config = dict(
    n_layer=8,
    d_model=96,
    n_head=3,
    n_kv_head=3,
    head_dim=32,
    d_mlp=384,
    vocab_size=1139,
    activation='swiglu',
    norm='rmsnorm',
    norm_place='pre',
    norm_eps=1e-05,
    positions='rope',
    rope_base=10000.0,
    rope_fraction=0.5,
    qk_norm=False,
    attn_scale=0.177,
    bias='none',
    tie_embeddings=False,
    parallel_block=False,
    init='uniform',
    init_std_qkv=0.0699,
    init_std_o=0.0,
    init_std_up=0.0699,
    init_std_down=0.0,
    optimizer='muon_variant',
    lr=0.00674,
    lr_mult_o=2.0,
    lr_mult_down=3.0,
    beta1=0.9,
    lr_head=0.00734,
    grad_clip=0.5,
    warmup_steps=200,
    schedule='wsd',
    decay_fraction=0.663,
    decay_shape='linear',
    final_lr_fraction=0.0,
    batch_tokens=8192,
    seq_len=256,
    doc_mask=True,
    train_tokens=121900000,
    steps=14881,
    dataset='wikipedia_en',
)
Each number is 128 + 32 x the weight over its row's rms, rounded and kept within 0 to 255. Layers, rows and columns count from 0. Numbers have three digits each. The size before them is the row's rms in percent of the matrix's.

# layer 2 attention value, 96x96, rms 0.169, rows 85-95, columns 0-95
097:148093132149162131124119077193169123095119127157094126122136129135176177121149199090172130077158134122162177137141193132159102104139142153135106061074120152131095158135112126103127141101120144071049168163091166155132071150104124190079131097112175100105068113114096128143118167132166083150
095:110144153101122108088142190164133140127129147158152167088102138111124106137094138079159081146132114124078121096140168112115150180115155101188089092149149105138198146122132090149090088088100105142084133128133090095165190077117070071098115115133076106080138159094087086066081158148102076094
110:128167146167133082112177125149131146162117116161146132105106103148131179098138099090183109116106151140209192096058081136118138136185134096081154162145170117130170146109171086114173111154098115128190164079151111155106210124149125141122086122102116193152165146196148111131160137164131129117
104:109098141160141099095133118140118154138134125144130136104116070104133186161144152118130152171190091118166141210208152171152146131051095118153138094086193168073079141107135135108120149135109219110122128161128088133143149132106165107127163168148129191105130078145147140123071177155147127146
097:084099087145104118055140112128089133158143103071078104117170185121109099128148163110141148106133142146152148189132105108155131238168181128108122141175101119105134144141159061148137122121062103096160095102062129158135134081187104130120161125155087107170136173109190145128105132118146143142
103:113124144080136123148148063130077146120171197124107097145093113137111126119083050105182095112112093085093186106140068144128114147090097127184142174144111111104081116144096104091145122051169109108141113083127115086145128204121113093107090088106157130117090111103094177120133119115159108072
110:129083142121098135175120116093104076142103103121177159154102105151130131130086138145187134131097139101125070108151124171140130148120126199100090143154138179158175141136147167130093135154100158141095176107135165113056100154145124147164140212094148170101134140157045080217096096104147119142
106:181143123130143191128143118099111137112112100092143104082159139170141147184094114140140133114144108178094121068093117089166110156107110128128119126107069128132124087182124074069156096162107142176137149138062188138122127103141067145098164144218167130108127145166186096154173099112126083078
098:062171101090135108149086091146119083126101175074116090179123140137170125159120106073061125095171140144141146150129208140173110125133075161192117161177137059155131118133160129140171186097141118133135094109153165133126143086118105160073138098102105130190087118150125072104139142105153152141
089:140092114100144171134132122151085052109121085154141119122158154105089105177160143113108109174112136100067117056150066137129172138099109090145111132107163084059119159137184116084172171149117101134147082101168163107070149133123122098170114083117185121102091163185083132141178119144108107154
092:069048179069134089111096107113174098107093168139143146187085067122116105157141138126132132127141126085075124152114105141148144096122088104123147126146134141073168147143073070158125135161079130103113143169155099160138058140140113127201128102086178147183106115151150114075136159111172144163
# layer 2 attention output (transposed), 96x96, rms 0.299, rows 85-95, columns 0-95
101:149163152112126114124141130152159108098100148078156065123121162089163118137041095146101144143109127140187098063120124153192104108140135138134163184104161127160147106114157156241132109072144144159099074139170130142188128143153100095108183101127167182144170110106122151117142092125135154155
089:135169140106140115109159143134085166127086132142112143159120113164107184117126127145141140102142171148133147135159151161106190112101137127111127120173071153115106099123114136118173112181187118187103167152141063156117079097070089102188080120126137157134059172110116095180128035147125154200
108:175115107159137131173124112097129082116132120108108138138092078194150115137070135125085079180146106188071114144194100122177121128164153112187168112158149134109102124111106148106156134166100137138077159184116138136132194126174121115132114165162136058135177165116087136158108121213146125084
107:129093107095111142110105135158133097126141121172079054159127153131205163096106138128175065131161152134089141117106142118170129117198104158153132189165141119129129165057102171192083112110210132101130157113139141117115111138139122091123114112111182134075176116144117101133102138129134204064
099:134151131123104142065149105134131147142119175086126122130100128072160118132155092096115116163171126162140111113095163178168089109139065145146092137063139159152128162078105169100117142218166116119148144216167132160111193144081099149138154144049139146083162108109111079104112142154087120117
104:155140087151121120099138141123190101125203077169123115140090179090052131149155130153121128146121147170143109142095084074101127113110127183179121106113144114068172112111124128182099160120102148146111085114106126089115115069094159101115189020121108115134124146123142130148131149155121054167
095:082142128166139159138146151159132099064115111128120099137120132099148146117136142090160130064135167168110166186130159107091122101110160108070154137147152107122148148181099153136214192223095176105148102161131087137153118186134094167119101146154071154160104158065136129100147173118138105102
099:048152118137136077165160139120152132113116154172153098108131166177099101154170148128084129169098069114177087170092143167088110107100184155143120111087118176132145145139065119165158082118080120128113138144143095210162081147133144163166139130081118109072150148095139117171123137142156124200
096:203145104132180127052120107146128208110138120196157191096111155102140107128097170117103116129131108069158119105125073142190210142131165124108129127112125171069165140088179118131117106113133142063115093091130109168153144104126101100105127129127153168108168106087164095120135111097130181140
091:159118099137087168147146109160108149192122071158107154133110119140162201120129108051116122128135122077145136165102159121150110110080152091158140097170116071127140144128140130146129139117131108172135134077073130165173081155085135119147157050119085033175171071131112127150147122151111064120
099:135127138197150092150135137123127096124092125159170125165145088189163166083106120147157114102084105099182156100189113105105122171132129120116148169147145158156190131088185207171138187124176048201129109095117158106124138061095117132110146130117150104130122136135137116095133170130107144070
# layer 2 MLP gate, 384x96, rms 0.251, rows 0-40, columns 0-95
088:132105140135113108145146153061111122177101106164150170081136072105191119144106121149175165127130122141094186161124078121074112155165082144187173086140126120148088145100145135188175152117169130174146155071195090107136130118103152135152090138096154082136077097130135082166154162116069156116
122:138120129164103136120147138121126151076115100164139150103132118118183127183141171127077086108101140100146160080145111118091178095118106124129088135053160163207122098139170111149086170094164128164173073168175081102115158100107056131106144176117132197151174187147120106112120102102165114124
109:135094088087131126066157091177126132088052098106137124100167135094103107137123139143156095122106163208135145164089050113132137130156175148104128200126120121151149154069186111154138115079152122137116133104089206141146116074094090183100168124155101151153145117113127146122102177168111155147
102:133136143131118125097121181102111107076115097137077098153154074160113190174088104113126169076146199139109115075090129115153211149177164140131154131146119035147118108156131137141061160138120207125114087142126070119128071179120125149151129112102142143120130097092131160115171144114097120103
108:144144159174081105156139142127119181089152087140175142104153151193130148158141143090155084094102123172067155112118102095156191145091146099166173118194156173154130073144075129133125117130128129109084110124079149120088027134111160117064111119154104166111092093119143144103140116161170094136
094:075125111119190083069091135063133057143155121141121142125068153086095130128136160139127120113092139111182110145133100100145168171130145061097108110088122151159212124136137098101152170097101080170114074158107144142127116056146124114095108204107175123163137120102164132119147178121127101145
104:120106164105171145118083137142102106123143107104139067094097138162125151134153120141141111097086196114145120102152130081173100089134176093171117134163083089145122106112103108126116207148107143095171153136110155174081140095094141111087071106099101187036119076091151110113155084156177076127
111:165109146157097109146089197095167142107137091131160096103172146110137173141089152142186101157103122121161095181159149145143074139122177140147179187115164107156111124143165103121116080126122143150099087116157170071101094143101133132154174104148062103093122098126049090077094182179147122117
096:127174101130162153151126190125182141141152173159080093096116085155098128171145091053142077119136134109055097107114226165155114149152116104106066157123099101161133154114180148109072113154116118135140121141154127130110120087124150109086133144097131158181129103171144156158085124113177152061
100:100161131156133155088098171195094167122090148084155108111110148158112142057122130168136090139119127079187117144120156100120154111176188143130116139166134063158129163128177183168087127180128148141102188129152146166178128094167075127128115072143165176098114121112090132111182154080137161148
107:143102141196153101149109114136133136129115058126099188108089192157144099065105143137117088095124122126189093140079159143136084121180187120124115106135161124080141107137102087141120132128117077115151094166099198090148164060094149177093160156128117085145147092119111092162096063154153140150
099:133114178151156087130128063114074130171087199087140111104121084116161110164082077195134112124130123146138126169163150107130139125158148091125137146089205132128125131119144146094125129078164120136044089181136109188110165051113092110156170094112135096103117082138112159124139134171138131180
077:113098139108094143083117123125131090122145160120078163124173108084119110095127069110071123116152133110093185102062147102166111078147171118145237205120112123100131097079187127127174108161130163092125103137103135136140123097068168138092126167109120140135102060138145133097138113133140062146
109:149117120120140193116125163169166111120057119183069135173166053137125117160193137128064129124162133116150129127118124110140156073124160135106130167106150181180137132133068137151130150176094103140157159084160148116136089100149109149048115087119174172145152066126155176166142169137122114114
088:119148086082139128084103133109145155074114102157169120094139105120145159090063191149134087086148179135083157087072136116136158132174063153129072123111178097128048135128165147117139183168165193098123181153112107136123135122185149094140162144143156124075119166137104147144127120092120096166
092:077141208136136161109149168105092137168085130079104103172101164112122107164138098074165093097120159138126145104142138114147159147112059158093109227131096103175143105082103156125143110106082140143122127114065094126134184162111145137190140160094076174155114104159119095149192135141135146134
113:185072183136090115117142141087138077112104097105073183153109110184193167139154157138108185118172156112163145123080155132150151108132127146170161102080211088123127184118129094153114137122153109134181136137127175112181162119164144128113144074105126075078118125095122107075135131168160135103
104:113159109123149206190111140116153146044155164160079128178174174164118103121115117134072164118103108096111153159149140098077100102131156141140168084077162150161069155133139126160080124110145091073088115133103151104144183201129112089122164140095146132114166112104085119116112100171164104108
128:126168136089073157107156117110215148114106159154130189160109119067133122153116139154119135173155148113135071095054117127119191120139093135119113115115109164172108111150151134153136092123090128119131113131134100128105134093130047143080113141130176138081048090160072148158093051110165153150
101:138078129082168112188146214087085120088186139163124126174085184175107096132154114145161130116137109169107113142118130157133080072134138136123110080122168082104149133125140141123124116150170134101095077094110184138123066154154125130118162221140148130121141152166155127168142159120190148076
103:124090137146136127080153183133102157153152151196093108109134145178100064159089134129111107092120150126094127099106118180091102135187100163163075129152093142139178114110075093172152099067128106184110092108105116095085077108092148108107091128120132140189125082089101065179105091145135117160
110:134096124171163141086136110182128197128129150106131092110081092184106119154161206098135109079161127121092119120064122102166161171099127083092116140128104168126141125120082124120164174136156091148115115065106093118153227119142127152185162113128124161174141159102156159119120070152103083150
091:163151154183139127112174096169220154142093129068154114198109097124181152192135142131100104137165118155099146145071070161109111095105070203113092106137121127126128115118130104139173089131161145159154065094145138114134134096124147073167150119078099149172104144148131151080168141134140107102
071:151146197152158154214116112167141140132172104096051185178125172124109120116176116103072131135116140133091117112158117147155156139144136116118108167154084068119139127157110107140159148094072141087178046144117095154111128117115069147091133099157111119149144103082185134181137067109124120153
091:110040139120114109124120132057099141108135090169138169177077081122186144085140143150163156104128156134103199048099136159111165100129154089159092114120163131099169131151092154141116128111111120077089089150103127163147126131229114188152137129164110129142089165107111132126161095163142144104
121:154055099064142062168157119103172091212128066186135144126146155147126112160124156144199159147136103150227141149120158130088096111092139078119124116133141184113155144090129113182128175113151116110173094119131107144100111113144117151100122133141143158069127150117139109166183134153148100143
108:149116098102107119177176127100137148110144095128105073140130096152139132143148127179146113157061161202084088126139122046103049082147099127160116115169148098139159101112161134108161181104097120136141091129129145110095123150138126105087150047106136201073097111154137140113204145149118085137
124:131123116092138104109100054121094132132093091125130098171137151132118079128061127151158107079057146183100175160140074089077089103125102135179106081109089141140118101145128051135144179156078166159098126146087130099136134112138106091138129123159134151133089135119072140133199114210149120140
066:132095106095095106111086068151116137144076147164123119100112149091171138162147128193126090165135203195145128131147149119084133118100091186143110139158110111149198098123137151060115114141119126124113101108075084161159123149149137099056116125150129098073125190177143181125135182126191138122
107:134154123085147160102075139163142152147180161171071073120067155133163147154128104106121155089153122132121153130107130149093170120107142138059145124155144108116136127105157149086176142102099126126152167084095116125066188096168121151139086064155085186116118097156159090120103133194090049097
117:174113102129151092132145163134107170122087142089132112191151119184157167141153147131105148191157127138125118134119177143047102107138115135185118107113140169169081149125078198131132093159146076165156181111156100125160106114174100102094162062117134057131146164146144126091100173136148065151
111:158069108149135060114096114152136149151129123065087139121173123154173134130122098150105162118149168150181091175166097153152148082145148113123155122168155107119156200184092184149198154106125138125158086158086102128159174122141200140105155090082118136166096106110112106106131051129164147126
086:139163176127209171164120168070112113115133165110123073138134179131118132138115152146089093118134182098144137088124136137145098087088145121166080130157148079186087131084131082163187190117156178117114159165153144040133098120130104093107141155131074143159118089090129167148177155125112115136
114:095131120129094118123126125121062154161116166159129101170128125115132132152182125175140165078104179105098096123187139067036130098145138100181132115188098206146144120147166080132140088134100169120152153139106142201122069154130145124116137080120161097106085119133086111134181086107146110172
116:110115145155057115105153187069126107118135107122097113133147120117137126183089118093192132126210121177075090142132125145138123078180201108116065131181137123116117142124132163104159129154088135143096047164042161135134158176128098161099154125156102134159117132158160173116144130110141156099
109:152088083118143096090129117123148140167098071121133108186131082057078139103160174067162079124092124138065122147121089178124187122119137183082108090114164131158118123142117091127148148177136139150160131127109120164088151136135195141139129099111116119092151079201128196119091142186139133162
052:084154150143102115159147142155144134107081113144073133130095125138094112203100095051112171142112146134125127132102188101145123153108098152093123116120127116116134037120124171166160130154070130119114180189128125099121159127176069151125141198100166101142108139099170133141141092133225175140
097:134126149145181131195082138091087112156074139151119081152155145147160151055107153114124088070037138168173151180141108066095142073088156172131141161156169073132132091102131097147123125159116119151093132160139091092116128103122149151140168172117114150107120105090102188130128156156137081103
124:131103142133140092150127089142122117117145142174141106123140121169093087168163107156106068106131150121092120158097098153174096135153175150125197070082160173076145165156095119139069105178117162158124076197135126145156155160131127135159165138170165126117116010142110154105139115176145086122
121:079087088096191123144134114192129118187157109171170129140137111125111091136126125139196125081147165115184146140091152104140107145136132189137127179124157138169135091110166126097114142097113082129166141085105121140111112131195181110112090080183097174115197137113136134050170156122110178136
101:139153140125152126147162121148085205184096079076164099149105184131103120118108099135149107142126145113108142079165115142103151121107164083080089179160142097088153172203088196154128131149100140132143087146134137082061106145128146125074152160121113148121077202101096150129139070148163140115
# layer 2 MLP up, 384x96, rms 0.238, rows 0-40, columns 0-95
085:092183154119155122116104144147159094083170113103065111183119150140074084089139116114087150103125151133091116110070144144152149148092102121044076122135144124123097095171138152119147171126067119121110097177079124118144132146183149118155067111199092192168094145107105165174138094112151156142
116:094136102125114134041151141166175158108102149158122121098052152118072083140196131127161064068118123114101133129110133100134151071118166133109184125115121119174130117077113159199163183126099131169141201131148103089129162132094134093103116103160103141085131110136119154140133082094110066125
114:139060144157120152123090150173082124148112104162080103128120129144142179122161070129151081127099134150128198125193054198091101116161120077114163117086104188117086115166125141097133171099120174166098123134106112122142122093096125186123141155116176134153107122182071186165126140144152122105
117:139102068178159092161066133144138134136168162116176136080138100067117111106089118104048176130113121132119129111099147144088168089150096110126127130102080155170194148126084212149100157086193147103107139145116119167144114140141103149116092146198141160152136175127144102138113151180086118163
106:153147126043124159122140085105144153105156081137143136126114115129046133151135107082140108110106059131143161083177108156150042152093179146104135139133116117153115136163188137125142080129122178114150155081059128146095097121212143146171116140077147163098173091124099129116144160167127139089
093:168167135094106141099145149125157217148094127092162155131132112084105151150155186077126102098166143133163155098149078205101101143098125125049161138143136175143131133150128209121099093128093142181184113126148107168122132187091084163147082107168149125178157127171118148127126144126122089108
092:118099106123120137158101151166096117133112093148141117139154142186174156147107140112149115124091115061087172145188079087113057121176148137115118117080152082134103177163149123100115128080158117060213155170094134167106181158137179144177069124127095146174146140109178111106138133103157099146
100:153161141118124113166149174064154092118116161106165141082161083094141176087109155183137063126150110084150125109097131126101147146128106122131141145145152120106102077126149087107120168122156222138124079118179156070125125141030093108179143146077059143111155154162129138107112162154131121096
100:166155110174130161075200143155149090084092118112166146102139187095129099097149114111084070147157128110130120142113172071115108069185074130116139190135142157125137126136149145154091136061148139108065169092087148160145157122055104110146114122108144134167179158156162139139128116095165130071
102:100056128170123116128123113125140082186137134116080161119117136122176110159174111113137115068140150104080190123150107085067126111104125102131116166052101122082136076137180132136127136133097079151157112186123118189134174128132193108194112164140163149142141091080143193160165109097138136113
123:120116184088115152079148123163141128112107138152134146189133114080121119139177179066147139158113110100081102144138165055120103214119145116122130082177094108124122132087117101087095112147077134149149118067095129125118158147155176174125159108062092133111136161178122113082116170187078099152
100:104170140122112174192118106155098126185139158086166077155144129160139104114132116123104131107124147103153185118155130048107123123092121112163131152070165096156151162154177141102164128099221166088117161174133169151078157100156132152125176172125145143141074104108083132091131189159082118105
084:101129126160162095168135171093172119095122143121182146084113137163097139220182143125176144191111151136121118144217085113190108159119148154135100129086136118171082165135071148133099182154087107124126145134156101153172125159099090090159116057125113110077135091096109132129117105100125167129
121:160098096081116137076095133148117152152098150114130161148115153180149162144100100167079119152198105055129119097151114126147082096148137094101158130105101153099067124094077164150141095194131170095062157114093146154150095150143073123097120180118133163101180079101135154131124137137216138129
088:127118116085130135136130173129174126117125109097136093121135127127134103064125136127140112124067155138120180114092130098163179097178064103100101167093179178129121117137135220176096154152209154091187111133116103129132172134179168146118123172046113115090130093119141190123175145103121105113
097:121111134104081110100145083143102167148128140140105109144089086141135115124134168159120157106135109070121169125131109119128166113092054105123140089173079134127133177124164166084111129153112128156175134126142113177101146119146093140094145213182167126038053152068103178109101122081088167160
117:106110153172122049131190135146186082143183084094109174133130128186137104124090137092134112171106109118136119223097145140141113138140134149179086094129096133129158199106129084163168142129141119105083079133109060130132154147114120124106141100116147191070123113147071098138139161180137115153
119:195044157149153122115188100098081142176168112171147152074076069099187178159133132164170153141142123103121161138086131146112126126177080106156126139112109101112125105091105173105135112117172142077215135138128123110093138135118121129159072069137127117097100142135134135098200154145114146123
132:192139176127109144125139059142046167176089160123133132140161151182156157133125137165133092104103138146096119127114092140099186151223190099111109162101150178092130054118135093145130153131104088140151128157085108082118155105072111184103149111126133111143092126096130137115116105117130201122
098:136159137159080113069117120123175118113135143118170069065175087132113151142152088150110130164129200086110140074123085164107139127190129105148152108155125184131139115104158164188109095183158061105128129148145127163194168113101092097142118066090095143142123110105079116150135084150081157152
115:144102106125109084095092144190136103106095172121106159061108137179129155125093144188129048129106158098161165090091170060165149087159145106118089132133174125128164096119095153078097161126160067159134153096142203120122147135072087184136139102183136130128143135106151121163102155103124135153
110:105122122107128157171100117164176138087135113128078126140147152076103146102107163148097131092094072078141131128174166196102179131085144152118135129098126106166033096150097170132165105076090143121089172135119135087095104168145124126066131138183139111093151140121127079151130139150138222166
094:098072104158124110117073135075146104159152126088094138136147128141164161126124091099081132107169163117157148085126110105113088092119101122083134132139160130050098070099129119132167103128145190162117096097184169132095165110175053114157120125191127151118066116109143119143191100120183113061
069:140122176152100079140105093102175109087154138128110155142149100131101131126169127120096143144087117127107146141188041178119175115141094114124119159098042116136136162088115117155131177127070110065151057130090140186112181137134115153092115099176148139128125102116104161134130146083114105222
092:147118078143148107095136053152165112193117130166114102110147126140123149166051102172161138135086118126140075186086168122140143189141148102106145128193114179168123160191120120089149169144164111164161135134105139100136135119074150154045127152153145152089135129090147142154155152139171129196
114:130086057086154161137067152194083085075127158135151146170120113111157164075130212112090098127150124130105125108099134149064169073095113173109147175139113135072129094108140108099087094087162158098160125069156151108162122079138135166105144131173144144126104107168104155119128099087120146149
110:127162123132200168145115172142132127123082105102130135110113150109099114113116113067127141125182102104093133097131161194145178143060139128176187169090175128155121192130131187083095082139146105119085205126134196174124174117140071120123090159116081092136136108120154175150110107131130150142
115:111136116133165134123046109113140142114087160129140103117071034130084095136158100139145120097127122149144147202093121138083093083129093173195108091119129143145128116123069090090155152086085152141139114172140118103164145078141151125117113112165216124178088123074149132167150137147161160091
065:138114125134183119135179066120127106107148142088127193114109088179115127118154140119098106110148090093121125184161103199123103180148123123125128170094125092073124108069183129121087153130158135134096150140131145108137186110165155132165086107179153221081150101152078158112116152085074090096
113:124080167135133120172170120150113116102080136051151172152162119175098117101112140163129118101116107099092080122174126144181132170094101155160110089107136139144114160141110117086092088175124128140101096154123142130174125176093127122118168232074094123178180189111129155144121114096133207148
114:140148103163122138151170241112147110150189126164153145119112122182129127151166113135115148138156127163122072114119143176108060123105144163117153149192154163136152101158118139142122085167126101128140106096113177144081103110127159083065116102145089153115132070130167177065091170116087078163
115:094176162099128151122126085140135177063166141132207133144101129094098152136097187110136111082115142133110115034166120065097131145117122158145084123111041155139099104094111133115125111088120127184178193166167090106150132144166121111158117189085152160114138149153147102153155139101094113129
091:140175097193076121086152074154140169152118129095087114133172121103151146122112112142173137147132199148119094197100143091114109153182127130079110087079141113157158178152166139141068128143057119148105128152120159154126202125109118117203138093111141146157108164176096115154136080089136117167
115:138141134129074188169130074169136144080166074124097142099045096136154115116126111126130111118093152147131157106146136153123131105125108124127170124146100101130126071157132119151127153119087102160085118200170187086122085185089138120182083112152169094128114080054116152140161054120180147149
130:119151100113142112115177123127100176119132131088111150107110151115120078148138098164108143154156124153180098099147167178185131181046137160111108187126092141163075110166094074109087079161168118181151158093138076116133090191161136141144065159063143128081126110110178158105136147138124156132
091:156172144136151154130091102158077131182084125132136137118082140213141126151110097127072149165120121168130127111084124067156124142136110104090078138090082205105147117159181145138127087124127108102147115084109107141156133075134059118098122103110178168169127094126131064075177080104102172147
051:165096128130130120151106120134103146178183118095179103116138150120173135061174137209147078132165089142098122121148094116152106066147108133149105105131102165152108214173144103117077075103206130127125098073133135147090107144101174096127093077125099156097142082130124134147124171146065103135
091:142190102169122094077106094067098143134141139138133081122092098111151117129078127118139136079089161203112115102139116053131107131096183131177120129177147120104097135170072098111132154165143114162157134128140102148106077113131121195098160110154087209108173138138129110101171104154062086131
118:140118156209148127150116138121099156050187111156224098137087109115107113149131116106144095201134087096121087095123118153103133132085151080111123142114096165097091153173111092147149146127073138133070100163163128131177175147196136142123126132136169135086103160162111121144109129116158064085
119:115080173065079149146065125064157153132152111160105141147100110141121169116102141132149142135093140078104107095143123128087080063121137091134180160141134159132188186189133130148116104119212119156108085132178178090095128085102150139133103099145119088112114134110121068121145093062141126088
101:143099095125089138142116121065196149138040132137101178102084107107092111095112102156155112110086135116133177153153115135147164083135138142084131066088127205105125108111145117129138118127119092156157151137158149134182109102073138136210133176178100072171130065150091125154136143099109088151
# layer 2 MLP down (transposed), 384x96, rms 0.166, rows 0-40, columns 0-95
093:162140172174073130147125129083092165124128130136128116117122092063190133152138173126129093191145095107172173099127112089109120121187111120158098147114127127127129117114130152172099154183166083150137149140185178124153109051103128130155165126125132037110112069186148117079160177145130160162
111:134136098081089146092143073140146109036106161127183152176158144156135105177126155140157143145096140148131099104135114213103168103134149103126127169174109106183088153104120114143135075095082176140170203091145119178153093118137130087161142139132080098106148073062099140121133142161141121127
100:169145084094147166159155078144202184155184164092136150102115133133128117164153172091129182108158139110143096167066080157120157085106080124130119090147161103142179124141143157123135096165184116089153136135159192147149099145135139093094176101092092129149198097104182122112176148102114152142
107:093175093122168101115098125146146140176127145118176114113144121205142145089210142171150099143152142120175133135111122111091142185056126145170110127152135068165068095069103111125174146170101108157162168130092167133119154146032125158147108155135136139063165094139165127105153143128127142123
098:121139097187167117105107136109150121116101151119191140141098174171141165147158138157082138106154075148146153162163092188119165122106078175098131150159137140164140152097059098132124127046103130162110086190101132167169087170183144137091099169155182107155082123163091123159168102111108108132
093:162090142117068142201123099137079146126102085172084099158124166156175118121164116125170099122190128137081150105088136118131127106184154181166095160124099116204052137151105123121126109168148143086093143120111106143120163145062148099126108078120096111056117128162117103125122074115188144124
095:105156133074143128098129107110128126099146116094125128166124113136140204038144161160120129169085114076109138166117136201177089082154117117119121107122127092216131140170112114188138127156137088122152105147112125136166134119045137103107068188147128184061134145098120098109145116165146141162
103:102145135179131126095126067137177173129108171120108151138126111154157129120141175086081135118135113148067118114115141091186130150127110130166122093140125129079111164172102140089126160099106071106192165068094092209156118096064116147133084181176208145143099107123119119139152132078167164129
095:070113151131086128157125105139101085178086105142155098136124170172119127089104161166110185090175176160151111136113078097113152065080157141133122183138119152112089062103123144090189143110112163147146110116111145161082130141187114051096139103119162110099156105138080082142091164183130118162
101:147143107136153128161120161124139163154162133094101142140105161130144156127099158140131113155111139108148086144164143147150111139177072126104094099180135128177162150171183137120161096154145115066106116123144180124185125157151129030126180107116153138045108191181073146129092212174123146125
111:152161067147092074145121083133138114177171094082146105075127080114136135083105139189143156140170071083104162146130090175096138122077127134078108164088151192145145127140092148132097176109121144134140103143160140146127096129176102147100081125149201093156169152060089160117096147135175119111
099:111163125143130153133183128184154167157120175113169094039128172147123120131070083120105172060094136137170063051127109142160096089136108141140159158126113141143148186103137133152106135132091159109087105108089091156158090135101105150157112095095149176140081167140139080151184163120139142168
082:119120142097144087103088149162118162141151064149127108169132143098107158112060095124105162133161129145162117123115148181074121146201085093108116142130137112181114049149116109118129134065071121121114168126140158130108088037176156165075162167143142109165068144139131129136111119196163105128
117:128240041137117112112110118189173113086164125135120172111137106079082124111106118138095138121092118117125135066156162095128133120148167028157095126166085142101104125119086157108130093143166071115148175111130139143130088132124091093080185118108141098123114090119130130127118178168152150139
094:131171094136152074080103111112146135040083068108166099080118104096168113133136158117076151120131135119122136130140163143165201165089135128138076126128156114123160154136124102126134128157187154107132182115159120129158093108075108135132140142150149093069103144104145195168148127100127028184
089:111122158141134151145080190138104136171120157105149105137101076174160079159124104140143104136113124121134154150119137107106194128096083066112112111149121077113122178106109159147118096058189164170193071129135088096123141128079112123067170102168151102117095136193119126187153144159152190147
113:145112096153156129099116162148093110065110165187133071126198129107136180074130106154131147136116142158152191117160092143109178137160142082112181170200135098108109110112089184155108117119169104124149122144142169126133146114186138142130128090102111101182121158085133162157090063053126102097
128:192104185131118120151139108123125062201134092146164118092123147048101145161193114135170120106151124172116127136149151171134175133184121122150103128191109118124142083103140134111117163133083158058128120108101142118123119138205074151199072104109146151118096150116143128130108174081100089138
116:059126115189088151158066101168173113092162124124193155132181175136175148075097104109159150147112107100158109104085145092075142122141111125101076136186125086118102084155136094140134129118151157160140179116108163144158114112030122087134127114113084135133156149144117097150079088073142133121
100:068087136123189126148133099094118140181076114098136098169188109111134121150059149101091172084124194167092116171145155128102132074078180126162126151109097154141092126155101131068091168143119084152124155113141124092120114143181149120042091139082173074154140119129121107078111134116124131130
116:160121127138141163173095128113119152081111110118114157093181129111127132081169137065102117141137088135115120170080151117152192153145163089202078100116123053120106083134125116139146144125174115082098135196057084149133140162194095109141096088142093121119169104114165114095160094147115158065
107:106090164084121138135148114130099140134071170128078106139087135104077143101171152171136101096134129163122124176119158031125139076081108157123144189147141152166147122136101115162179146204165159136142093121124095091105136150144145168130149109123098178125139100186167177171117080110131057166
092:125154146135154109086177135068131117159177130128103143145064096084137146118134108113106093143140140126099126122148162112141074133063128100206137117185097172149098189099148104120105136198177105119124143137116156085096216130096109180156134107137121133107131212124081094079135106168105112097
081:119133155106141167133082096031098096091104161170167136097126111143097138156132105117153138073100111156136149115137204127103075121104189135134115100146156133122074171125139105142125114161120143181115172093130144125114132093121152119150084139135122074131122150198119171147068125089200222121
097:159072175109119131132162190188136114127129077094109141157152112129118091110154084125144134122145205130116165159170140084138178114113150087123085074171143154168166097138133142129132171127093125138139132126164116102165074159225077154095094157109188119071103152098097094161179110131134139115
112:086086151123093137163153139149111104064095066187155092118124089077135118166153132142160130178179147102137086122167142099132071144160130103062119161162129108087133154146120116120128141130136143158115109093107192099107138090101126149129146253148108181113090133144156164119085150137128105071
123:112136131131177132196144122141175112119115111074080112107091156081076099080101124096144093118184178164118073149083078110124145102135138158181153126137135104157127103103189170091141084054124116115186128131115133164128090142187097081126160175128095130147126097117121149149130112100121048173
118:157106098197058162124076056122071129121148130174122103189176039141161136148100097160131174118135131160123190126118133122102145079149134163098120114107119147138103138122089065103110183151098184128147112109136102131123117133146140057119116081141166118108162149130091110151156173189108138146
066:100154146134125145138070084137120098182117164106092175130119116126139136166129148079152091127162089100128137113110152111124145161123153129081128114152196125125148061136186128131117185212127099110136092109172161122144094076120201135102158119198161076115141083152143171127191117172190110141
104:121156102103144108120080107095163154108147048136068116128138090147128109104146209158167077132085124166132130100156142110057134105133119094142052124184137117200100179163160123103153123135171151106107088104154145141086179097141108125115122076170118159105125131106098154079160183142120080140
110:140149104092121159110127157166052093116131114159153156093168109175158119175091083113118093121120162194143091158156173158146164148131142105164119144151131117142173130171133144134148078063145084175123157178105133170102089114116116047142114052115101119078105158108101097081066166142119144133
118:164123111064165093108108128131102145113065166090112130099211132109117117102157128169158100115178155134137089151166146163175113115071184129107157116068135128180106121226146175119116101126174130111087153088130083176104118119106167167118083115102126152145141137156163151145142125084177125176
090:102160081140178157162144107138104164196081161105111157116121149174190179147106124141168159150071156195153102141151130162135089092103116151158159133084112170146128132117137182103062162119127100119112146132112121172107158150161202130142100091157134168201098071155086129118117130152147144078
107:122138089151088109098098170166096160128123149123116110151148105081131077089118152163120171132103138125053139152147120153113156125055111102170088080177085179118106155127043080116110133127106132182127128141140178158112141155098076161119148086137167071141096131106047102158151158143098118178
121:180108130181132150135119169070156100091115134172108158098148125171138148136118155119151153134130126190073128123193117092120104094148134156117134128143132128111162152112168183058198067096125162148136132170123143104134142167147125130053146125143180127199098168174172166176085138072133111159
110:130096126153182125155137117139154106099114079082123160129133131131157111132167101099083118103098068073110097138149126078081141079103099153093086128163150152168144120119158133098141153143123143089120081084099119095135164104251124189120166136095142124180127073136142140092129160206173102125
053:140130135149109149144155179115093211163161088140094104104119088154136114142085118094137089130207101135134116148082111132091123108128075152161149127145089120081108184161061094102108133150181089119162168118161114148100149172146166120111132123155134173160059074151181104141087114096168112190
105:137126101114121126079131118153142134180134144121133135102141114094154120080127130083101106141089067151113114163081123171122134175085174101075125169111099083133103147148074132072104106248129101132091123087117057100094107106069150121136097089137136174067120172082164143154159110144146125147
111:152112107166136097109104141124033152093112122130101110122091154131109182164168149110163080109097107096078086160152095136164032133099140122101142096137162104102131133124132131109112073155169136153136134148130119165189066137169145129176099138144183117191086165123090156109160071121163149082
117:125184151062130132123099135102150104128126147099092142125145115189110175139137088185154167116089160139123142126118176158029154177185150089108161188097113139114116149114099098120097067103134107093095167155136197074126127162170149109103148201126137147138129113075100133166122087154117143107
098:120160112095120108169078123098145105136124172130091124129083154111075151139092097151102161078095134108153094205118176170075104141128137139125137097166082094151043119133114148128145130090134131187082118083126118129067072146164145141108142166154142123117052105159138086212153160096109112123